Weights of a small transformer language model.
Size: 9 layers, width 576, 6 heads of 96, MLP 1920 SwiGLU, vocabulary 8192, 51.3M parameters.
Architecture: RMSNorm before each block, untied embeddings.
Training: a variant of Adam for these matrices, 1449M tokens, 11055 steps.
Each number is 50 + 10 x the weight over its row's rms, rounded and kept within 0 to 99. Layers, rows and columns count from 0. The size before them is the row's rms in percent of the matrix's.

# up: layer 6 MLP up, 1920x576, rms 0.0461, rows 1655-1665, columns 96-191
# down: layer 6 MLP down (transposed), 1920x576, rms 0.0438, rows 1655-1665, columns 96-191
# gate: layer 6 MLP gate, 1920x576, rms 0.0441, rows 1656-1666, columns 96-191
up1655 102:48 55 59 59 46 42 38 54 55 60 58 40 40 55 62 44 34 44 49 64 57 26 47 49 63 45 67 32 53 56 57 48 44 41 57 42 56 62 68 49 46 59 40 40 38 54 54 36 38 41 45 41 38 43 61 57 44 53 47 55 58 60 61 65 46 49 31 57 50 51 43 57 44 41 53 64 63 55 49 49 47 61 50 50 44 46 45 41 51 48 68 45 49 51 53 65
down1655 102:49 51 53 52 29 53 47 51 34 47 56 66 44 49 47 51 54 35 48 51 38 60 48 50 64 59 33 76 39 51 70 48 58 51 46 50 47 39 50 55 38 61 60 39 70 43 74 52 46 61 58 57 59 33 58 56 60 54 53 56 57 74 60 48 40 40 43 63 36 46 68 45 42 57 55 53 39 30 55 56 62 47 43 51 48 36 50 53 68 55 51 52 53 52 46 47
gate1656 099:57 51 38 34 41 63 41 55 65 52 59 36 57 32 67 49 62 53 44 58 51 53 51 51 48 57 63 52 19 46 47 64 54 33 23 41 57 54 67 41 36 34 53 53 42 45 68 40 48 46 40 60 66 59 67 59 53 51 40 58 54 50 59 41 42 47 49 47 57 38 50 58 51 75 54 58 45 51 48 38 44 34 22 32 47 59 43 49 64 52 56 49 49 52 51 60
up1656 098:59 52 64 57 54 51 47 41 48 41 37 54 52 36 40 51 49 61 72 50 55 58 49 38 56 54 46 57 54 55 52 49 39 52 48 52 37 31 32 60 84 47 45 57 51 44 49 40 58 48 55 29 48 52 53 62 56 58 59 74 44 54 52 70 27 55 62 53 47 40 56 58 49 64 47 64 48 53 50 46 46 36 54 43 53 57 48 56 74 66 50 76 49 51 45 47
down1656 098:57 28 53 34 63 58 46 52 50 48 44 60 48 51 54 47 47 57 37 58 44 29 35 46 51 50 51 47 41 34 55 41 50 43 28 46 61 66 66 56 41 63 60 25 48 54 42 45 45 48 53 74 29 57 68 53 54 46 64 56 53 56 42 64 49 46 54 50 49 37 70 54 71 47 54 54 52 55 65 54 62 44 43 46 40 58 64 52 39 52 64 62 61 49 46 44
gate1657 102:53 31 45 42 48 48 50 49 66 45 60 62 54 38 53 48 65 42 47 62 59 38 36 60 53 53 48 58 34 38 53 48 54 15 38 61 45 42 36 35 47 30 70 39 46 62 51 49 29 46 47 37 47 76 43 60 48 61 61 58 45 32 46 43 49 49 53 43 64 52 41 53 35 35 63 65 64 63 61 36 51 50 50 44 49 50 43 48 32 40 40 31 56 38 56 45
up1657 102:46 57 39 49 29 58 51 48 45 46 40 43 53 54 42 58 39 53 24 54 67 33 62 51 56 62 43 47 54 55 57 62 57 33 54 44 56 39 56 53 54 46 48 51 34 51 56 64 62 45 33 58 31 60 61 44 54 29 27 40 35 48 38 57 70 47 45 51 50 53 44 47 42 44 56 59 50 45 67 39 45 61 38 50 44 45 57 64 62 46 37 53 35 62 60 56
down1657 102:52 38 37 62 58 41 32 55 39 55 46 56 36 56 55 70 40 36 55 38 49 55 52 50 46 62 48 48 53 42 44 35 49 68 54 39 43 58 62 55 31 66 42 41 62 43 63 57 57 42 59 43 49 47 40 46 41 54 67 45 44 58 53 60 39 57 39 51 45 42 58 49 51 76 31 42 30 40 44 59 51 59 61 50 55 55 55 61 53 39 45 52 69 74 44 51
gate1658 102:56 75 61 42 64 24 56 56 35 44 63 61 45 56 46 53 71 29 52 38 57 47 39 53 35 71 40 36 39 43 55 47 36 64 60 49 43 28 54 39 58 47 61 42 37 65 40 47 48 51 46 34 48 44 42 64 60 51 54 58 59 57 68 63 54 70 65 51 45 74 48 42 53 35 49 59 54 32 54 69 63 58 59 61 46 59 51 50 51 52 46 39 64 39 55 44
up1658 100:49 52 58 50 22 51 33 46 51 55 36 63 47 56 59 60 62 38 59 62 62 59 30 53 41 48 46 64 48 32 48 44 53 40 63 50 59 53 51 47 59 41 48 39 56 52 38 44 52 38 47 52 51 63 51 39 64 34 55 61 37 31 66 44 51 72 72 76 50 50 58 40 66 39 47 58 56 58 58 52 57 39 65 39 47 46 58 49 38 42 47 58 38 44 38 42
down1658 101:35 47 56 40 35 47 46 65 36 65 47 57 36 59 42 48 36 50 47 52 40 63 50 36 31 50 47 38 42 60 43 58 55 54 49 44 37 44 55 44 63 45 46 54 46 44 38 39 55 37 57 40 38 55 47 28 51 55 41 71 39 53 58 68 32 59 46 50 45 50 52 39 50 49 22 47 39 57 46 60 60 58 55 33 43 50 37 41 50 61 39 67 44 37 52 52
gate1659 106:27 54 54 44 45 39 54 65 28 64 30 44 30 38 34 61 57 54 67 54 63 39 30 44 62 52 47 43 49 57 53 60 43 45 57 36 56 45 49 55 37 52 50 39 39 48 44 46 60 52 54 47 64 48 52 50 49 55 65 38 43 51 49 50 53 40 60 50 54 53 45 58 22 58 45 44 38 48 48 43 55 59 55 47 51 46 58 45 48 59 48 45 44 51 57 40
up1659 107:45 51 47 42 53 56 30 48 57 54 67 53 51 50 41 46 75 54 61 44 48 58 44 30 42 64 67 32 51 65 55 44 55 55 56 62 38 38 54 44 38 43 58 30 44 64 55 50 57 63 55 44 45 47 56 48 42 46 51 38 45 56 46 67 58 73 41 42 77 73 55 43 34 47 40 59 52 49 67 66 65 38 54 47 45 62 37 50 57 50 61 45 58 72 29 48
down1659 103:57 45 41 55 56 45 58 50 65 45 50 63 64 58 47 40 63 77 54 55 56 51 33 52 55 41 59 62 44 64 46 38 62 44 47 69 59 55 58 52 54 59 49 44 52 52 48 43 49 61 43 51 53 73 47 80 63 45 45 53 42 60 55 52 60 51 47 49 43 47 47 45 38 54 53 48 43 55 64 63 49 52 41 38 33 43 49 50 57 41 54 39 39 63 43 46
gate1660 103:49 31 55 35 39 69 37 69 42 41 60 53 60 53 50 53 52 53 58 57 53 58 60 43 53 53 61 48 51 59 61 46 47 45 51 60 49 54 31 33 40 39 44 57 39 68 42 51 30 49 59 30 53 50 52 61 57 48 42 58 34 46 59 47 65 51 59 45 53 62 50 45 41 55 43 53 53 68 51 39 65 56 53 41 49 57 64 39 51 51 45 41 51 47 69 45
up1660 100:43 58 54 60 48 56 48 48 49 45 64 59 61 36 55 49 59 48 51 44 53 48 44 63 55 38 47 49 30 41 58 65 35 54 50 46 48 33 41 57 42 48 49 50 50 60 37 53 57 60 53 60 53 38 59 45 48 44 48 48 52 52 50 50 49 44 54 59 49 70 40 56 46 60 59 57 33 60 44 56 69 51 40 58 55 78 61 37 56 60 32 60 48 21 43 41
down1660 102:32 51 34 50 49 46 71 64 38 35 42 72 52 41 45 47 46 51 57 51 63 51 36 44 40 48 51 68 41 43 54 41 63 52 42 52 53 41 57 43 50 53 64 49 49 34 43 55 54 58 71 52 49 56 38 61 73 41 81 46 37 40 75 59 46 38 35 59 58 68 44 52 39 41 40 48 33 68 46 56 48 51 55 49 48 60 60 42 55 38 56 55 37 54 60 52
gate1661 102:42 46 72 59 48 38 58 59 72 52 61 62 57 49 51 55 61 56 76 48 39 79 45 56 59 47 40 56 43 64 69 53 49 49 58 62 54 59 38 42 49 40 39 48 45 32 49 65 40 41 59 37 54 56 51 59 37 40 57 47 57 57 48 42 42 50 60 42 35 63 48 35 38 57 70 53 50 38 46 54 42 53 48 46 69 59 48 63 54 58 68 42 38 37 40 32
up1661 101:35 41 51 32 50 44 65 44 44 63 33 43 52 73 72 62 49 47 71 55 45 53 47 25 36 49 59 54 48 45 50 63 65 63 45 54 54 27 35 68 35 44 42 70 56 57 53 41 49 53 43 44 64 42 43 62 47 58 61 44 50 63 61 62 58 70 55 42 44 51 52 49 46 51 58 44 48 43 57 47 46 51 50 59 56 62 45 38 53 51 45 45 61 47 71 48
down1661 102:44 45 44 52 54 54 54 58 52 54 51 38 43 37 52 45 37 48 34 43 59 57 52 69 48 55 47 45 34 64 52 47 43 64 43 60 52 47 36 61 42 47 49 46 58 44 54 52 58 62 49 56 39 53 37 41 54 49 54 37 51 58 37 53 51 52 51 35 22 63 53 32 55 75 56 55 46 49 64 64 37 55 44 39 52 48 66 56 46 44 55 60 51 46 75 50
gate1662 103:49 40 47 66 54 38 48 49 43 45 61 56 61 37 50 58 49 56 57 42 60 48 49 28 53 37 45 55 35 60 61 46 58 46 61 48 66 62 62 64 46 55 52 65 55 62 52 63 38 56 61 51 55 43 79 61 58 74 44 42 37 56 58 46 47 55 70 50 58 33 52 56 56 41 41 59 57 34 53 79 74 61 41 44 55 52 38 54 61 31 34 54 60 40 52 35
up1662 103:39 34 65 42 36 60 60 46 68 52 45 54 53 51 65 34 77 68 60 49 45 67 44 67 51 35 45 36 46 49 68 40 50 58 47 49 59 63 62 62 49 40 47 35 46 46 66 49 43 49 56 42 55 45 38 67 47 51 47 31 54 48 46 69 46 70 48 64 53 42 44 38 40 37 67 71 42 57 73 56 55 29 40 62 52 43 50 44 53 53 53 46 49 58 63 44
down1662 104:56 46 41 45 57 44 50 58 45 45 49 49 37 50 55 45 57 49 46 39 67 42 52 66 40 46 27 60 54 64 53 61 52 58 60 39 37 64 67 48 58 45 58 56 37 30 64 52 54 54 58 44 52 54 62 54 43 46 48 44 67 51 68 54 29 44 46 55 49 61 41 52 49 57 50 60 45 50 50 48 61 31 46 56 47 74 56 56 46 42 32 41 39 56 62 41
gate1663 101:32 72 61 50 42 58 63 61 43 42 50 66 27 56 59 54 66 48 53 35 69 56 54 52 43 39 55 55 63 41 30 79 34 48 42 62 48 45 54 61 73 50 53 53 52 50 51 48 39 51 63 63 45 54 53 57 38 43 61 28 41 43 34 50 46 37 50 44 43 41 52 52 38 50 54 52 53 46 55 58 45 67 38 55 61 41 63 46 58 40 45 47 50 37 37 62
up1663 104:53 42 56 40 44 49 41 26 42 37 51 64 57 51 72 56 58 42 65 38 30 54 51 58 47 47 45 45 46 51 46 56 28 67 68 46 34 45 54 72 62 48 46 48 46 23 49 63 57 51 86 47 38 41 53 49 50 55 30 41 39 59 54 49 32 57 56 48 35 59 49 48 43 33 67 53 32 42 53 56 51 66 33 50 68 56 58 45 59 45 50 37 56 42 46 48
down1663 102:49 40 47 47 65 51 43 71 55 46 59 56 45 40 57 48 54 41 71 49 46 47 31 53 52 43 51 42 55 46 56 52 32 34 59 43 63 47 42 57 70 58 50 58 33 39 61 54 53 61 46 59 48 62 53 40 42 50 45 53 39 45 58 46 42 54 61 40 46 57 60 64 56 56 62 60 42 48 76 55 47 52 56 61 37 45 52 50 60 27 43 51 37 47 36 52
gate1664 096:47 45 46 57 31 43 57 36 56 50 41 58 62 43 55 53 41 66 63 59 49 41 71 49 35 40 39 59 38 52 58 44 55 53 45 43 70 61 51 48 36 47 49 47 58 67 60 29 39 61 49 53 42 40 47 43 57 39 49 57 29 53 49 49 57 52 58 70 45 39 48 50 58 51 78 55 61 48 46 66 60 41 29 51 45 53 43 53 56 40 27 53 36 52 40 50
up1664 102:38 24 58 59 51 67 46 57 27 47 30 59 56 61 59 62 49 56 49 58 54 46 69 48 53 50 48 61 45 35 53 51 58 51 23 56 49 58 58 54 50 61 63 60 61 49 42 47 45 47 52 41 47 58 62 64 55 42 45 60 42 59 43 55 32 60 62 62 65 34 52 64 34 61 59 60 66 55 53 55 62 37 65 56 40 48 52 48 50 30 36 65 65 43 57 55
down1664 099:42 39 41 44 41 36 74 41 53 51 31 48 37 60 49 63 49 43 70 43 57 59 38 48 46 49 44 64 42 62 57 43 57 46 53 65 64 42 42 52 35 53 50 63 55 48 54 45 51 62 60 36 53 52 56 52 49 72 46 46 53 55 34 56 38 40 45 51 44 70 43 56 52 52 55 49 50 74 43 50 47 49 61 44 28 46 47 57 41 50 46 43 41 54 47 55
gate1665 096:54 43 43 55 61 50 72 53 46 46 70 65 61 48 49 48 54 65 54 37 59 45 47 63 29 64 54 49 39 51 35 47 55 41 49 61 64 54 53 57 47 48 68 55 64 43 60 52 52 44 75 39 51 41 36 55 42 41 41 50 65 33 41 60 43 60 54 50 70 51 62 35 58 51 51 50 61 55 56 45 70 36 37 34 59 58 42 48 41 74 57 46 62 48 63 44
up1665 095:46 44 59 66 53 47 67 49 47 54 48 42 66 36 60 48 55 49 23 39 49 56 45 53 46 52 38 40 58 52 44 48 50 44 52 47 34 53 47 68 53 36 42 50 36 53 58 54 55 41 59 39 69 48 50 41 35 37 28 55 53 51 53 44 51 46 64 44 59 49 62 58 62 63 43 39 53 46 65 59 46 74 35 67 55 41 41 43 48 60 49 47 56 51 38 52
down1665 097:42 55 60 52 36 45 52 39 68 58 57 34 69 55 53 41 36 50 31 42 34 57 47 48 50 44 59 48 62 60 49 53 51 55 63 43 42 46 49 57 44 72 55 42 34 54 47 29 50 60 30 53 60 78 55 53 62 46 30 47 58 72 49 49 56 48 48 51 61 46 61 58 56 60 40 43 42 41 44 69 50 40 45 48 59 45 64 54 55 44 46 66 45 53 55 61
gate1666 101:55 33 32 55 44 44 26 39 53 45 56 65 59 38 67 48 40 43 58 61 48 56 57 30 20 70 63 56 56 56 55 63 66 32 73 45 67 64 31 55 55 40 48 47 50 45 31 47 44 41 53 43 60 47 45 57 45 44 62 38 49 33 56 56 73 36 38 45 51 62 53 46 56 55 43 43 52 46 54 59 51 59 45 37 46 39 43 34 70 34 64 39 35 26 51 54